Part of a small language model's weights.
Architecture: RMSNorm before each block, learned and rotary positions, biases, tied embeddings.
Training: 144M tokens, 4398 steps.
Each number is 128 + 32 x the weight over its row's rms, rounded and kept within 0 to 255. Layers, rows and columns count from 0. The size above them is the row's rms in percent of the matrix's.

# layer 4 attention key, 128x128, rms 0.0562, rows 54-63, columns 0-127
size [104  96 109  87 107 106 100  99 105  92]
[[153  98 132 133 132 123 159 157  54 176 124 133 118  58  87 202 122 142 141 126 113 132 159 116 152 130 103 146 159 135 153 101 117 139 113 165 125  86 181 129  87  99 114 179 174  93 132 116 134 141 103 149 117 185 153 162 190 155 140 167 135 168 185  88 118 127 103 145  71 119  83 127  73  67  86 116 147 152  91 108 115 131 143  87 195 103 172 120 152 124 118 172 134 147 109 127 104 103 139 241  52  97  83 149 121 184 103 146 113 122 150  86 123 123 163 129 119 129  97 113 138 133 155 118 146 162  79 130]
 [ 88 133 183 135 113 151 130 123 193 141 117 104  79 142 125 144 106  82  97 159 158 118 139 118 164  80 157  63 106 159 127  96 165 122  88  93 160 146 152 176 163 107 143  99 137 151 120 111 117 163 144  87 167 133 106  98 118 160  78 138 147  92 110 120  68  79 186  95  85 165 127 117 170 147 107 101  98 113 159 174 145 132 128 201 185 136 112 169 101 174 171 181 124 123 149 134 172 144 109  99 126  91 161 165  47 119 163  72 106  68 139 101 109 155 172 101 113 132  78 106 108 166 161 149 113 123 175 144]
 [104 134 150 129 165  40 121  81 152 127  71 181 145 126 108  39 101 134 130  80 149  86 185  97 116  88  92 130 117 105 112 165  84 161 105 168  92 116  79 121 109 134  83 160  97 146 120 111 125  55 110 103  94  88 133 145 111  90 174 116 151 114 178  99 145 166 132 102 137 102 145 103 145 131  86 158 160 160 103 132 134 105  65 146 144 138  85 170  76 105 132  94 181 175 103  98 119 184 146 104 128  51 139 166 160 112  89  96 151 103 128 103 124 134 112 128 135 119 121 107 165  78 144  82 132 106  85  98]
 [217 124 144 153 111 171 162 124 128  86 105 199 107  64 106 147 117  72 150 165 118 119 176 158  81 114 194  81 162  93 124 115 105 114 100  79  99 114 125 170 156 151 127 151 116 132 121 183 100 124 194 118 148 145 100 115 107 167 112 126 148 150 142 131  91 153 114  77 156 125 125 138 120 134 102 113 121  71 186 138 162 127 145 212  92  70 141 185 116 102 150 157 142 139  75  77 167  86 129 114 155 166 152 195 155 153 165 158 108 125 159 147 116 111 152 105 140 114  88 174 113 155 119 164  86 128 104 134]
 [ 60 180 123  89 221 158 165 122 188  74 159 133  81 125 106  98 173 167 106 138  98 126 164 112  96 125 108 123  86 183 108 120 113 138  66 156 115 128  85 168 153 149 102 133  96 151 153 166 133 120 118 135 145 183 132  76 171 131 127  77 146 120 115 101 146  80 126 155 119  87 113 106 159 106 112  98 146 134 159  74 165 161 151 138 107  75 111 184 111  86  95 131 121 151 130 125 104 151 131 170 156 116 118 152 115 103 159 146 133 156 104  84 154 122 157 134  96  89 137  55 220 131 179 116 180 149 143 154]
 [131 165 165  56 159 163  98 179 122 100 108 113 129 144 127  99 133 154 119 148 175  68 106 130 171 136 146  88 159 118 101 106  70 109 119 107 176  82 209 149 115 134 131 152 125 134 108 139 170 100 120 146 147 128 194 141  83  62 153 143 130 121 151 173 125 129 173  92 171 165  59 122 132 142 161 133 135 149  83 138 112 122  34 126 160 194 170 145 121 138  93 108 140  97 148 118 175 115 145 152 111 133  96  86 137  83 201 150 118 108 131 125 117 120 118 126 173 124 138 180 147 133  86  88 178  79 170 160]
 [193 126 158 100 205  97 157  69 109 153 146 106 126 171 100 153 178 101  91 186 128 148 121 122 171 156 171 155 197  60 134  91 139 138 129 121 144  97 170  25 102 138 167 119 122 166 154 115  87 100 104 132  83 102 146 111 142 174 146 169 144 172 117 121 219 178 118 159 129  79  78 133 141 122 151 160 134 154  97 176  86 134 110 108 102  61 179 122  93  92 139 137 114  83 155 122 131 128 149 144 160 162 144 114 120 117 119 159  98 100 109 165 137 154 123  90 148 137 148 149 158 118 153 115 149 100 115 122]
 [ 93  72  96 159 111  92 148 150 114 128 189 134 110 132 102 127 100  92 115 114  67 111 136 128 129 104  57 166 103 180  90 125 168  68 155  88 138 129 143 108 132 130 108 102 117  96 125 176 116 131 135 126 149 100 171 111  87 164 122 175 162  87  65  46 101 120 194 160  96 146 146 100 155  94 104  96  96  74 157  53 129 137  86 119 177 107 128 141 125  64  89 112 128 168 153  50 136 123 118 152 135 141 128 112 100  75 110 142 136 122 129 131 108 130 160 117 108 160  95 138 153 153 104 149 140 218 157 162]
 [102 125 160  48 102 150 101  92 150 117 174 128 198 173 145 108  92 113 182 116 126 157 115 160 145 133 118 112  83 138 139  83 104 138 144 161 123 132  91 144 173 152 153 188 139  94 159  97 190 117  65 124 170  92  93  99  94 167 125 197 144 115 104 174 152  67 110 129 122 127 144 137 127 128 171 121 154  74  86 102 136 107 158 114  88  97 131 181 197 102 133 152 120 178 131 106 115 144 185 153 108 106 141 167 143  79 101  99 146 108  91  98  87  97 131 157  94 119 176 128 146 165 145 142 115  96  60  80]
 [161  98 115 196 123 124 117 151 124 133 123 161 178 102 134 109  69 111 179 112 124 119 123 141 171 126 106 106 105 165 167 166 154 135 136 184 155 143 138 120 133  70 184 140 143 117 101  96  39 148 131  69 127 146  82 154  91  83 118 164 141 131  95 141 112  77 100 138 101 129 135 173 109  99 103 152  75 153 109 163  82 174 127 128  93  52 105 132 148  94 171  82  77 105 142 137 139 152 137  71 158  85 150 181  94  97 116 157 147  50 133 136 136 152 179 145 170 115 107 104 136 145  76  77 144 163 145 158]]
# layer 4 attention query, 128x128, rms 0.0558, rows 55-63, columns 0-127
size [107 101  90 101 107  99  95 112 101]
[[154  98 147 147 150 120 118 207 147 169 128 118 163  99 162 158 136 112 195 167 145  89 175 176 153 184 115 158  94 173 153 122 118 137 102 188  85 135 127 113 146  93 109 174 107 106 112 150 165 123 124  98  78 102 108 101 124 161  74 106 110 158 119 128 119 178 180 196 108 124 154 150 111 168 131  79 102 102 109  77 130 137 105 133 139 130 197 127  99 190  74 148 131 225 155  96 108  96 130 141 124 158 123 160  98 139 116 105  50 136 138 146  94 147  89 146 105 104 162 117 126 183 112 153  73 134 117 149]
 [ 62 122 146  84 144  86 122 139 133 140 160 149 120 115 131 146 147  86 158 113 181 157 119 138  94  63 125 167 114 119 130 138 225  88 173 136 157 167 145 129 134  95 139 102 154  88 100 131 144 132  87 131 126 148  67 143 105 165 176 171  86  86 156 143 190 110 103 118 146 171 143  89 131 159 193 141 172 155 144 138 196 146 155  93 103 155 148 161 155 125 138 100 168 154 106  93 111 118 137 147 106 114 120 188 168 158 127  92 106  94 113 182 179 152 108  81 157 145 157 101  73  93  71 174 134  89 100 159]
 [183 127 122 128  86 161 176 155 152 116 104 132 181 132  98 111 113 164 138 169  76 130  54 192 117 126 128 174 148 143 131  90 134 175 104 176 151 200  70 101 179 129  72 178 102 141 122 164  75 103  83 124 148  80  94 137  99 147 100  93 162 167 143 124 127 118 118 137 119 157 106 126 129 167 140 123  99  87  72  70 121 155 129 105 135  63 128  90 181 160 170 127 145 162  93 160 154 136 179  91 160 124 157 129 141 122 135 144 143  83 121 157 184 134 147 161 132  74 161 111  99 165 138 126 142  72 149 172]
 [136  28 101 132 117 154 160 138 139 161 179 150 126  88 194 148 128 159 102 158 101 127  81 145 113 144 164 173 125  91 160 104 179 105 114 159 151 136 142 159 130 137 101 144 165 130 163 147  82 143 189 157  59 152 130 149 112 128 126 124 120  91 144 160 127 107 153 128 154 143 182 180 107 133  92 150  70 108 108 142 161 112 186 181 102 114 134 130 105  62 170 117 112 155 160 110 139 109  79 153 102 161 143 173 177 159 126 112  95 129 116 103 127 117 183  65 110 188 126 103 114  65 165 161 139 141  57 156]
 [144 134 126 130 130 129  78 145 104 194 131 120  85 108 172 143 128 120 137  97 154 119 124 164 159 154 124 116  85 101 109 212  91 206 154  98 149 122 156 156  80 112 100  93 122 104  87 152 111 125 150 106 152  71  87 123 161 114 219 160 154 131 122 155 106  69 142 147 149 168 148 135 140 197 122 175 181 153 146 137 153  92  99  99 152 137 124 102 179  45 107 145 151 171 136  80 140 151 117 150 167 126 131 130 164 129  94  82 121  80 130 160 123  76  70 170 127 170  96 163 140 182 130  79 142 125 111 118]
 [144 116  87  58  68 115 114 136  11 155 164 126  54 174 104 150 110 142 123 129 137  83 169 188 179 115 209 112 142 105  73  76  83 144 139 168 142 123 119  86 156 174 124 100 132 136 100 179 134 132 142 114 136 103 120 155 146 130 134 149 120 136 164 144 107 134 119  94 113 135 107 115 194 158  91  91 106 168 169 135 180 104 144  53 121 161  65 139 124 119 142  81 127 111 115 126  58 103 163 117 125 122 107 120 150 147  93 161 134 129  82 165 135  99  86 150 112 117 132 159 151 134 163 129 150 157 151 117]
 [141 131 140 129 170 160 161 140 150 173 136 132 146  92 143 175 105 157 137 115 106  97 156 128 115  84  84 161 129 182 125 111 130  82 109 119 141 150 107 181 129 214 154 125 143 148 172  83 133 128 155 112 101 101 219 131 117 179 113 123 124  90  71 114 131 123 172 155 147 118 126 214 153 158 160 128 153  75 117 127 125 174 139 158  90 133 114 120 133 162 126  73  52 101 107 128 164 121 167 181  72 181 139 113  99 166 137 165 114 122 145 174 168 161  95 172  76 107 148 169 186  91 108 128 117 152 166 158]
 [132 151 155 160 162 130  99 115 108 117 101 157 188 203 136 120 179 129  85 117 125 143 109 119 158 105 136 102 145 152 160 130  67 101 122  84 154 108 115 149 111 102  85 116 113 140 157  71 138 110 175 133 109 157  90 167 101  95 161 145 146 169 109 131 167 140 149  76 122  86 168 132 100 131 174 124 142  71 158 118 208  50 163 173 141 133 109 147  92 128 115 160 167  77  97 113  75 180  72 158  76 124 198 159 128 131 108  96 196 119  69 166 135 127 132 115  91 121 166 136 106 127 172 176 120 108 111 121]
 [115 152 147  97 137  70 152 157 150 158 132 179 122 101  55 128 165  58 110 158 100  99 164 122 138 107 145  77 175 109 140 180 122  87  75 143 114  73 172 123 146 153 160 101 128 145 141 151 158  78 164 125  90 145 125 107 143 151  80 109 167 119  97  90 150  64 197 164  91  61 179  82 147 145 151  47  95  93 136 110 130 161  91 122  93 126 154 119 185 155 120 126 152  97  99 109  87 142 116 138 114 106 120  93 143 125 137 127  95 166 131 173 141  66 113 165  97  91 119  81 112 144 114 148  99 146 176 151]]
# layer 4 attention value, 128x128, rms 0.0558, rows 0-17, columns 0-127
size [105 101  99  91 103  91 102 102 106  99 106  99  93 117 100  84  97  96]
[[149 121 141 108 131 128 184  94 107 109 145  86 108 105 101 101 158 138 130 106 119 116 100 145 112  95 208 159 128 102 129 110 144 138 174 152 199 124 141 164 110  66  92 170 225  71 110 126 172 146 117 160 101 137 135 174  78 147 124 162 126 107 111 178 138 102 111 123 153 152 119 146  64 120 149 169 168  97  66  97  93 133  96 208  66 136 101 141 124 132 123 190 138 159 123  97  97 131 117 149 155 133 131  94 106 131  51 102 154 139  92 122 166 150 130  69 114 162 109 157 165 148  99 100  94 169  87 122]
 [120  79 186  65 128 116 203 119 118 148 134 142 116 128 124 166 149 136 121 103 151 132 150  69 203 124 166  76 144 135 102 127 189 141 128 119 129 119 149 156  93 131 122 113  99 135 153 183  42 128 152 149 151 176 133  81  55 136 109 132 178 165 101 109 113 160 127 133 195 127 161 182  93 153 152  77  49 117 128 148 115 149 105 109 155 141 118 158 129 201 109 149 104  80  80  97 121 114 129 106 182 106 147  96  99 141 149 130 126  87 178 107 154  72 117 163 137 108  79 148 141 145 154 127 122 124 180 119]
 [179  79 185 157 118 118 147 125 130 129 155 118 131 137 142 139 196 141 100 101 153 139 134 120 143 121 163 170 141 119 159 139 116 163 114  55 147  90 125 176 192 143 102 148  53  85  63 136 105 112 117 134  97 158 162 125 132 115 130 195  92  97 116 127 186 189 124 133 204 119 116  94  87 160 178 146 118 127 142 127 143  99 195 146 108  99 136 159 143  93  69 137 167 114 130 112 113 207  95 123 117 145 171 166 122 149  90 146 123 145 127 170 107  83 155 144 137  53 124 146  95  86 127 140  74  89 129 165]
 [144 143 120 140 205 151 156 120  85 147 134 158 200  97 129 134 112 125 115 129 168 102 180 181 157 176 139 149 106  61 133 149 120 135 198 118 152 125 168 179 101  94  98 157 144 133  97 152 141  83 160 130 127 136 174 116 132 148  63 167 120  65 145 168 133 102 101 149 152 161 135 110 130 125 129 155 147 167 142 104 132  74 120 102 127 160 146 131  23 137 107 143  77 154 144 161 170 137  79 141 132 164  92 127 115 162  33 160 108 174  64  96 101 159 119 100 151 122  97 147 142 114 147  90 110 164 107 149]
 [ 92 158 143 185 173 132 104 165  86 210  95 193 139  58  92 133 138 185 147 159 115 169  87 110 120  72  94 140 185  87 160 220 126  93 133 117 125 136 103 105 168 162 119 133 131 141 102 119  98  91  69  82 153 128 138 140  67 119 159 131 103 112 113 116 120 137 101 113 157 135  95 167 101 133 105  93 127 134 139  80 129 160 102 111 156 170 119 157 124 160 130 167 125 148 179  92 147 122 126  74 137 136  99 110  94  72 143 175 187 156 101 158  97  94  55 110  93 143 135 121 126  98 130 156  82 114 142 129]
 [ 84 157 172 125  92 158 125 137 117  58  47 116 102 149 147  94 166 112 148 108 111 124 126 119 125 136 128 100  99  31 122 128 151 115 142 116 126  52 127 178 123  96 124 143 175 119 145 162 118 140  72 109 150  96 128 155 135  59 174 103 141 112 104 138 148 139 157 156 129 159 118 102 129 131 130 161 148 152 222 129 119 128 134 150 190  74 123 157  76 165 114  76 144 142 136  92 104 106 212 159 130 131 161 128 102 100 165 129 149 135 153 162 119 149 148 119 130 125  50 101 131 126  89 191  83  98  77 153]
 [145 143 139 154  80 111 133 139 177 112 125 144 105 118 191  42  88 193 129  66 112 108 154  86 146 136 131 150 125 110 115 113 151 180 154  68  84 124 100 163 119 135  87 113 167 105  80 109 128 132 121 116 136 122 166  89 160  88 153 133 127 216 158 102 142 125 184 141  46 135 134 158 150  96  96 140 145 130 119 176 122  76 105 108 127 137 154 128 153  87 104 147 135 145 154  90 123 130 116 166 124 192 149 135 135 103 123  12 133  78 131 112 111 126  88 158 153 165  71 150 122 136  99 183 155 138 142 149]
 [103 115 108 152 143 159 105  96 106 187 105 115 148 127 115 172 100  83  81 123 106 165 144 151 176 155 129 108  88 128  77 113 149  63  97  92  99 150 117  77 128 139 167 116 163 163 129 103 175 170 140  66 221  74 123 133 168 124 136 127 173 169 166 115 116 105 164 102  99  96 131  97 137 126 140  83 126 121 150  75 177 114 176 122 127 147 148 159 176 121 104  72 106 115 127 182 105  76  57 139 122 195 164 120 138 102 107 149 122 181 125 176 114 131 137 132 142 141 202 175  92 134  89 103 132 145 117 103]
 [182 142 158 122 148 119 115 120 115 103 165 162 136 142 124 148 146 169  89 123 125 110 142  86 122  72 180 161 128 157 105 152 123 126 130  94 136 103 114 109 100 111 186  79 125 109 104  86 119 148 115  64 131  93 138 183  81 173  92 115 162 180 159  67 116  57 152 118 161 126 108  96 135 145 154 196 174 114 185 104 126  94 104  99 104 121 139  77 146 181  83  88 184 113 135 180  93 163 151 154 146 129 147 119 139 177 165 129 119 145 165 120 119 125  76 141  86  90 175 115  77 159 125  65 116 206 111 127]
 [140 134 187 173 123  91 102 160 134 127  95 104 112  62  72 136 100 160 141  66  70  52  50  94 109 140 140 119  77 175 134 117 162 152 154  86 123  90 156 148 129 141 100 105 132 198 124 178  84 132 105 145  69  93 133 109 113 109 183 155 129 121 128 130 138 183 126 122 132  91 105 167 128 197 148 139 144 121 120 128 171 112  41  96 170 130 120  97 141 102  68 114 101 136 135  90  84 142 110 117 166 122 167  83 110 124 114 136 155 170  96 173 167 161  84 142 103 119 142 122 160 115 134 162 143 164 158 136]
 [221 156 123 183 131 124 129 190 111 121 129 171 123 135 137 145 143 178 107 104  90  62 111 155 110 122 130 148 165 135 157 183 143 139 157 132 118 119 165  65 168 137 101 124 138 113  91 171 113 125 107 118 122 133  97 129 174 139  96 129  93 169 168  61 199 145 108 100 143 116 161 125 114  54 104 125 160 117 146 145  82 146 117 139 106 110 144 137 133 116 120 110 136 128 143  81 169 167 128 184 145 209 116 107 145 105 159 102 152  65 160 141 115  81 129 192  71 162  71  85 126 126 147 111 189  97 148 174]
 [100  90 152  94 185 107 180 144 115 103  57  66 172 126 161 152 184 118 127 120  76  91 159 118 133 172 116  65  50  98 100 140 137 128 167 149 119 149 122 112 117 116  54 134  76 115 139 130 118 148 127 172 104  74 176 132  83  95 115 170 134 137 122  83 103 103  84 112 165 133 117 128  63  76 118 117 108 162 133 140 177 125 100 159 191 178 108 103 122  93 155 108 122  90 120 123 107 116 156 161 117 163 191 162 143 166 159 116 167 117 142 172 101 103 104  92 192 104 124 103 142 127 146 100 103 133  80 135]
 [101 116 130 163 146 116 106 158 183 138 147  96 129  73 146 128 180 123 116 104 107 166 135 182 148 161 127 163 153  91 123 132 119 125  85 121 158 151 124 114 138 135 101 125 120 159  92 111 131 108 194  98  82 125  97 119 203  93  76 222 178 169 139 133  85 142 147  72 144 146 152 119 117 113 114 154 171 102 138 167 152 147 177 132 108 232 110 112 153 136 108 132 150  49  76 128  69 146 159 124  58 155 166 113 161 130 123 173 166 104 126 133 104 131 146 130 127 124 161 143 119 102  93 131 164  86  58 109]
 [139 181 139 128 158 130 156 120  73 155 143 133 104 134 105 125 108 109 114 112 139 108 131 120 169 185 156 205 100  56 123 177 114 195 115  89 104 152 128  65 131  89 130 175 141 150 149 139 136  94 129 160 136 129 132 105 100  79 159 190 149 144 135 198 105 105  98 185  64 152 106 160 137 110 136 154 169 155 127 100 175 139  76 148 153  93 137 116 154 161 158 191 102 133 144 136 131 134 142 103  86 156 148  76 129 122  94 111 187  90 146 209 168 130 166 107 181 128 151 146  86 131 108  60 115 131  91 136]
 [154 144 144 157  94 138 123 125 163 171 102 178 118 142 136  64 133 170 166 104 107 174 140  65 111 102 106 113 130 128 127 109  76 160 100 170 118 135 117 153 100 136  97  64 143 124 157 154 145 126 138 123 124 134 125  37 158 195 151 119 193 116 167 112  73  84  96 124 105 104  99 101 144 139 131  63 126 124 136 140 174 110 161 147 179 128 147 166 185 145 106 126 108 162 127 107 137 156 154 109 118 148 202 161 190 134  72 127 107 114 137 139 169 120  72 133  89 140 139 148 169 185 161 135 154 179 201 176]
 [161 199 114 150 128 137 124 127 118  81 165 148 127 183  97 223 111 182  71 179 122 139 129 154 149 160 162 151 147  86  95 142  96  90 141 110 100 109  51  99 107 114 156 139 122 106 109 190 107 131 131 113 126 148 136 129 139  96 123 146 115  95 142  37  68 152 121 158 135 109 155 176 124 123 138 114  88  92 139  84 154 199  87 133 112 134 106 122 100 129 178 126 129 120 119 141 135 135 117 189 109 176 133  83 188 102 128  79 107  85 196 143 112  93 141 146  74 124 181 127 117 180 161 137 117 142 114  98]
 [133 133 149 145 115 111 107 119 102 115  95 165 100 122 112 139 101 113 165 153  74 107 175 175 115 117  82 164 122 108 164  77 145 163  79 135 134 182 133 134  99 181 108 170 129 166 155 141 125 197 216  72 155 125 164 140 185 154 175 121 114 110 144  65 145 116 186 141 121  98 126 134 152 145 106 128 124 120 108 140 176  92 141 115  83 111 189 174 107 118 124 168 165 111  87 127 200 137  90 130  98  88 114  78  82 111  81 133 112 111 153  78 161  83 129 148 119  90 205 146  91  92 123 141  88 103 143 103]
 [160  60 129 160 148  96 128  83 136  96 149  87 141  78 174 167 156 111 137 187 117 121  73 166 164 130 175 148 120 117 198  83  91 214 166 126 106 108  81 191  77 121 168 118 123 144  89 159 123  76 116 147  89 136 121 138 127 147 110 166 117  91 179 120 190  99 120 171  45 136 126 173 157 136 140 117 145 109 111 126  85  89 169  79 139 136 128  89 145 126 167 102 117 146 105  83 140 156 139 122 176  71 114 106 126 117 100 149 101 132 178 120 142  85 137 123 193 115 108 123 107 102 138 110 145 104 156  91]]
# layer 4 attention output (transposed), 128x128, rms 0.0697, rows 0-16, columns 0-127
size [105 106 104  99 106  95 114  97 102  98  98  96  93 116  95  85  84]
[[150 178  99  89  93 112 101 165 124 120 175 126 108 153 162 119 173 187 149  86  97 162 102 150 149 125  92 146 128 153 120  98 173 128 111 136  90 104 111  96 151 127 181 105 129 104 148 158  74  76  99 140 134 141  96 122 116 140  77  70 153 128 121 158 164 110 181 171 109 111 105 196 166 142 146 155 146  67 130 117 183 116 149  84 116 104 143  63 145 131 156 182 154 115 167  25 117 140 116  93 137 125 108 135 126  93 185 124  90 110 129  93 130  58 111 100 109 120  49 112 140  92 183 109  94 157 124 133]
 [ 97 135 121 152 158 140 114 122 132  79 129 118 131 140 150  74 160 144 128 126 137 169 153 119  72  88 142 134 107 172 138 142 143  88 179 105  14 160 170 140 140  66 113  77 163 108 138 114 138 174 132 112  37 124 126 134  99 141 187 126 132  94  66 148 125 123 160 202 130 152 140  74  85 175 128 158 152 183 134 133 114 158 170 148 152 163  89 137 142 115 144 117 167  83 115 153 146 145 127 167 111 105 148  84 143 118 166 139 136 147  80  92 141 143 116 121 140 122 141 183 168 150 210 139  77 149  78 128]
 [106 137 111 134 170 123 131 119  97  80  79 104 151 115  82  96  82 217 175 120 102 157 113 151 116 114  76 119 121 135 129 142  89 109 192 121 110 118 168 133 153 153 161  92 126 100 200 162 152 124 112 146 136 143 107 125 117 118 139  68 142 149 122 165 121  72 145 124 140 132 165 138 101 125 164  77  57 171 139 118  93 122  45 143 113  91  99 131 173 189 109 113  76 164 126  81 171  74 130 123 131 131  90 129 135  83 163  93  89 172 128 156 119 130 154 100 106 177 114 123 123 152 106 164 192 172  54 128]
 [147 159 132 131  79 127 135 156  64  96 132 131 132 119 183 102 109 156 117 104 108 104 124 137 147 138  50  99 145 135 203 134 124 105 140 106 148  84 134 184  99 138 125  97  70  76 137 114 120 125 162 144 143 185 157  95  84 126 134  99  93 132 135 120 159  63 128 143 120  54 138 165 197 149 108 113  83 123 120  96 146 212 190  96 118  88 154 107 189 181  88 137 173 124 149  74 108  98 141 158 156 119 153 182  82 162 154  92 103  77  92  95 120 100 124 132 117  92 104  84 128 132 135 144 103 165 111 121]
 [171 125 118 118 119 110 145 109 152  86 155 108 137 164 134 176 141 156 174 105  84 145 130 103 168 129 159 162  86 130  97 134 166 134 143 157 149 121 129 129  93 115  99 118 141 116 144  83  82 138 152 137 100 140 129 111 135 125 158 201  81 110 111 113 159  88 132 130 170 118 124 161  77 135  63 114 100 142 162 113  68 190 149 168 120 174 189 123 101  56  88  79  99 145 123 148 167 110  98 157 121 178 188 141 136 198  82 117 101 190 161 120  67 172 100 175 124 151 174 102 187 130 192 112 152 136  91 127]
 [191 154 133  72 137 135 158  79 124 145 142 157 144 162 121 156  74 155 145 164 158 186 152  77  62 138 145 128 152 107 156  56  96 177  65 144 100 121  99  95 163 121 153  92 131 146 117 144 138 124 176 111 168 165 108 164 135 119 124  81 116 131 133 133 169  55 118 162 135 204  87 171  80 127 136 111 124 135  82 114 150 112  74 136 120 124 145  95 148 126 194 161 159 145 115 159 126  78 178 113 127 137 115 124 180  66 145 161 139  93 135 138 172 165 111  96 120 142 105 166 124 105 148  67 183 132 158 162]
 [110  98 145 115 111 173 144 122 147 218 120 179 137 138  91 184 161  97 138 167  99  94 122 132 124 172 115 168 126 183 146  88 125 137 117  94 127 142 148  92 131 106 162 102 124 219 108 138 117 165 200 100 204 161 177 136 151 214  94 104 154 155 114 136 150 165 107  98 117 203 106 103 107 121 111 123 100 125 156 138 108 185 115 165  82  89 111 123 129 135 130 108 116 169 166 156 103 135 169  84 125  96 119 116 131 125 160 166 151 192 157 127 165  94 162 108 133  90 131 179 136 132 174 117 127 177 160 128]
 [159 138 138 186 156 115 122 116 165 107 155 131  90 139 108 134  72  68 142 175 164  37 156  72 100 105 117  83 195 125 106 142 131 168 178 114 166 119 176 147  72 135 133 174  99 148 151 118 131 124 128 132 116 180 115 124 121 118 177 145 150 125 128  81  86 103 137  82  86 118 100 136 132  95 141  67 108 111 182 138 130 194 153 125  95 125 135 153 132 148 169 114 105 112 144 168 120 166 163 178  61 144 118 160  61 157 102 125  85 124 144  63 131 176 133 148 141 107 148  75 103  73  82 144 142 103 112 148]
 [160  61  81 194 129 101 138 159  92 176  81 119 125 105 119 139 126 167 198 164 132 142 130 188 128 121 123 118  89 122 128  78 116 169 145 107  62 179 197 121 125 162  88 157 181 103 111 145 150  87 127 133 108 152 108  64 145  84  83 151 191  84 158 155  92 134 180  98 106 123 115 153 116 124 157  85  58  75 134  73 135 158 124 123 159 161 106 140 124 162 151 128  65 130 147 151 147 106 130 153 116 144 131 121 164 111 152 160 101 117  54 118  92  94 136 126 156 149  99 155  79 129  80 143 131 119 162 125]
 [131 131 102 129 122 173 148  80 129 207 190 157 129 201 113 100 142 148 157 161 121 134 128 116 106 145 191 100 150 179 151 147 123 107 183 154 118 133 122  79  49 136 141  83 145 142 134 128 131 134 186 106 113 181 171 107 117 148 145 136 117 114 105 154 137  94 133 106  88 172  93  80 104  71  76 139 159 106 125 124 103 100 120 160  75 125 209 180  74 107 125 110 114 116 112 118 156 107 115 171 135  95 164 102  86 144 126 140 161 142 102 114  92 131  96 151 153 124 145 152 181 178 220 119 129 137  67 130]
 [ 93  91 128 138 104 144 133 145 146 138 109 100 152 177  66 120 170  96 117 153 103 133 164 150 162  89 104 110  77  91 146  69  54 132 136  90 169 123 126 128  90  91 159 130  92 168 115 109 149  93 204  83 139 190 134 139 114 146 144 164 160 150 169 113 114 140  76 128 107 152  52 101 154 129 142 122 101 148 153 141 102 105 129 163 168  99 177 141 140 159 130 109  52 165 127 177 141 161  99 133 176 104 152  76 141 109 118 149 114 215 126 171 132  80 151 120 161 182  98 138 161 158 168 116 150  81 102 104]
 [144 187 126 105 143 145  74 108 101 172 102 148 131 162 178  92  68 114 111 126 139 148 122 106 140 104 149 147 137 176 179  95 135 158 178 105  81 158 100 165 128  84 146 177 163 135 192 179 125 146 107 101  93  92  91 122 110 177 128 179 105 156  62 109 138 150 138 119  86  94 137 111 154 125 143 133 100  87 223 109  96 124 129  94 186 148 137 146 165 133 117 174 152 119  73  65 112  84 130 123 134  71 150 179 100 150 159 134 131 102 116 126 168 148  88 163 103  71 178 136 140 131 119 127 195 137 148 140]
 [156 218 166 140 122  95  90 124 179  84  69  44 104 111 139  91 112 161 159 134 136 133  85  75 124 112 113  94 117 154 116 169 130 145 160 155 182 154  92  72 121 187 124 100 116 114 124 105 159  87  79 156  97 139 173 102 146 179 118 120 132 100 146 159 102 123 157 126 121  81 148 135 149 127 140  67  82 149 146 133 164  99 122  89 159 161 129 174 149 121 107  91  81 157 118 100  70 171 105  89 122 157  85 153  82 136 152 107 136 149 180 157 166 133 135 135 122 115 147 159 127 110 124 114 200 181 157 185]
 [148 179 150 110  60 131 122 122 133  94 158 113 139  99 117 123 140 192 191  97  64 138  94 148 131  57  62 102 130 215 140  93  78 161 106 123 109 183 105 164 130 178 118 130 137 117 167 122 133 137 126 141  91 122 129  80 142 100 108 102 138 122  88  81 134 129 167 121 167 145 140  76 151 123 166 124 124  64 132 158  57 140 203 136  93 138 172 147 141 146 134 172 107 172 111 134  52 134 142 172 125 136  90 123  76 112 123 121  98 158 147 108 162 162 155 112  75 146 128 114 143  85 129 129 138 169 174 106]
 [ 92 150 106 163 226 100 138  84  76 178 136 149 113  84 122 191 125  83  87 158 186 143 176 167 161 130 110 155 126 156 101 128 127 123 122 118 139 133 148 127  82 143 109 111  73 159 167  84 169 149 168  99  96 135 121 160  81 165 182 153 131 129 115 121 111 110 141  90 107 131 178  96  65 141 146 158 210 122 140 152 110  96 155 103 152 162 183 144 128 119 135 117 133 160 166 173 172 114 153 134 124 177 100 105 103  93 128 149 119 103 139 136 124 177 124 121 124 117 134 164 129 170 204  65 181 121 181 140]
 [127  82 135 131 102 159  91 121 103  98 114 126  92 109  97 110 174  92 133 156 132 139 150 136 122  63 111 174 128 166 163  97 126 158 170 111 133 136 164 102 136 103 108 134  50 170 145  87 133 129 124  40 117  97 107 123 136 124  94 143 111 152 168 139 107  95 157 112  64 141 155 107 137 109 122  90  91 138 210 138 125 113 174 150 158 112 139 183 211 144  91 154  89 112  91 147 155 165 100 116 149 200 123 154 111 172  91 123 138 194 137 163  81 170 143 135 170 179  94 157 105  77  89 126  97  72 139 111]
 [115 115 123 170 160 119 116 162 164 122 103 152 120 147 130 127 143  85 143 123 131  95 125 125 103 130 164 101 168 127  95 190 167  97 142 103 143 123 156 153  80 134 159 114  59  88 139  84  89 122 117 142 131 205  98 113 182  67 183 173  62 149 105 138 154 109  44 102 134 172 159 105 165 192 179 120 154 148 184 127  54  83 149 100 119 112 134 146 165 159 148 112 107 117 140 160 150 156 178 135 146 161 165 167 108 212 156 151 122 172 136 177 129 119 135 149 123 120 101  79  95 169 139 157 126 146 124 115]]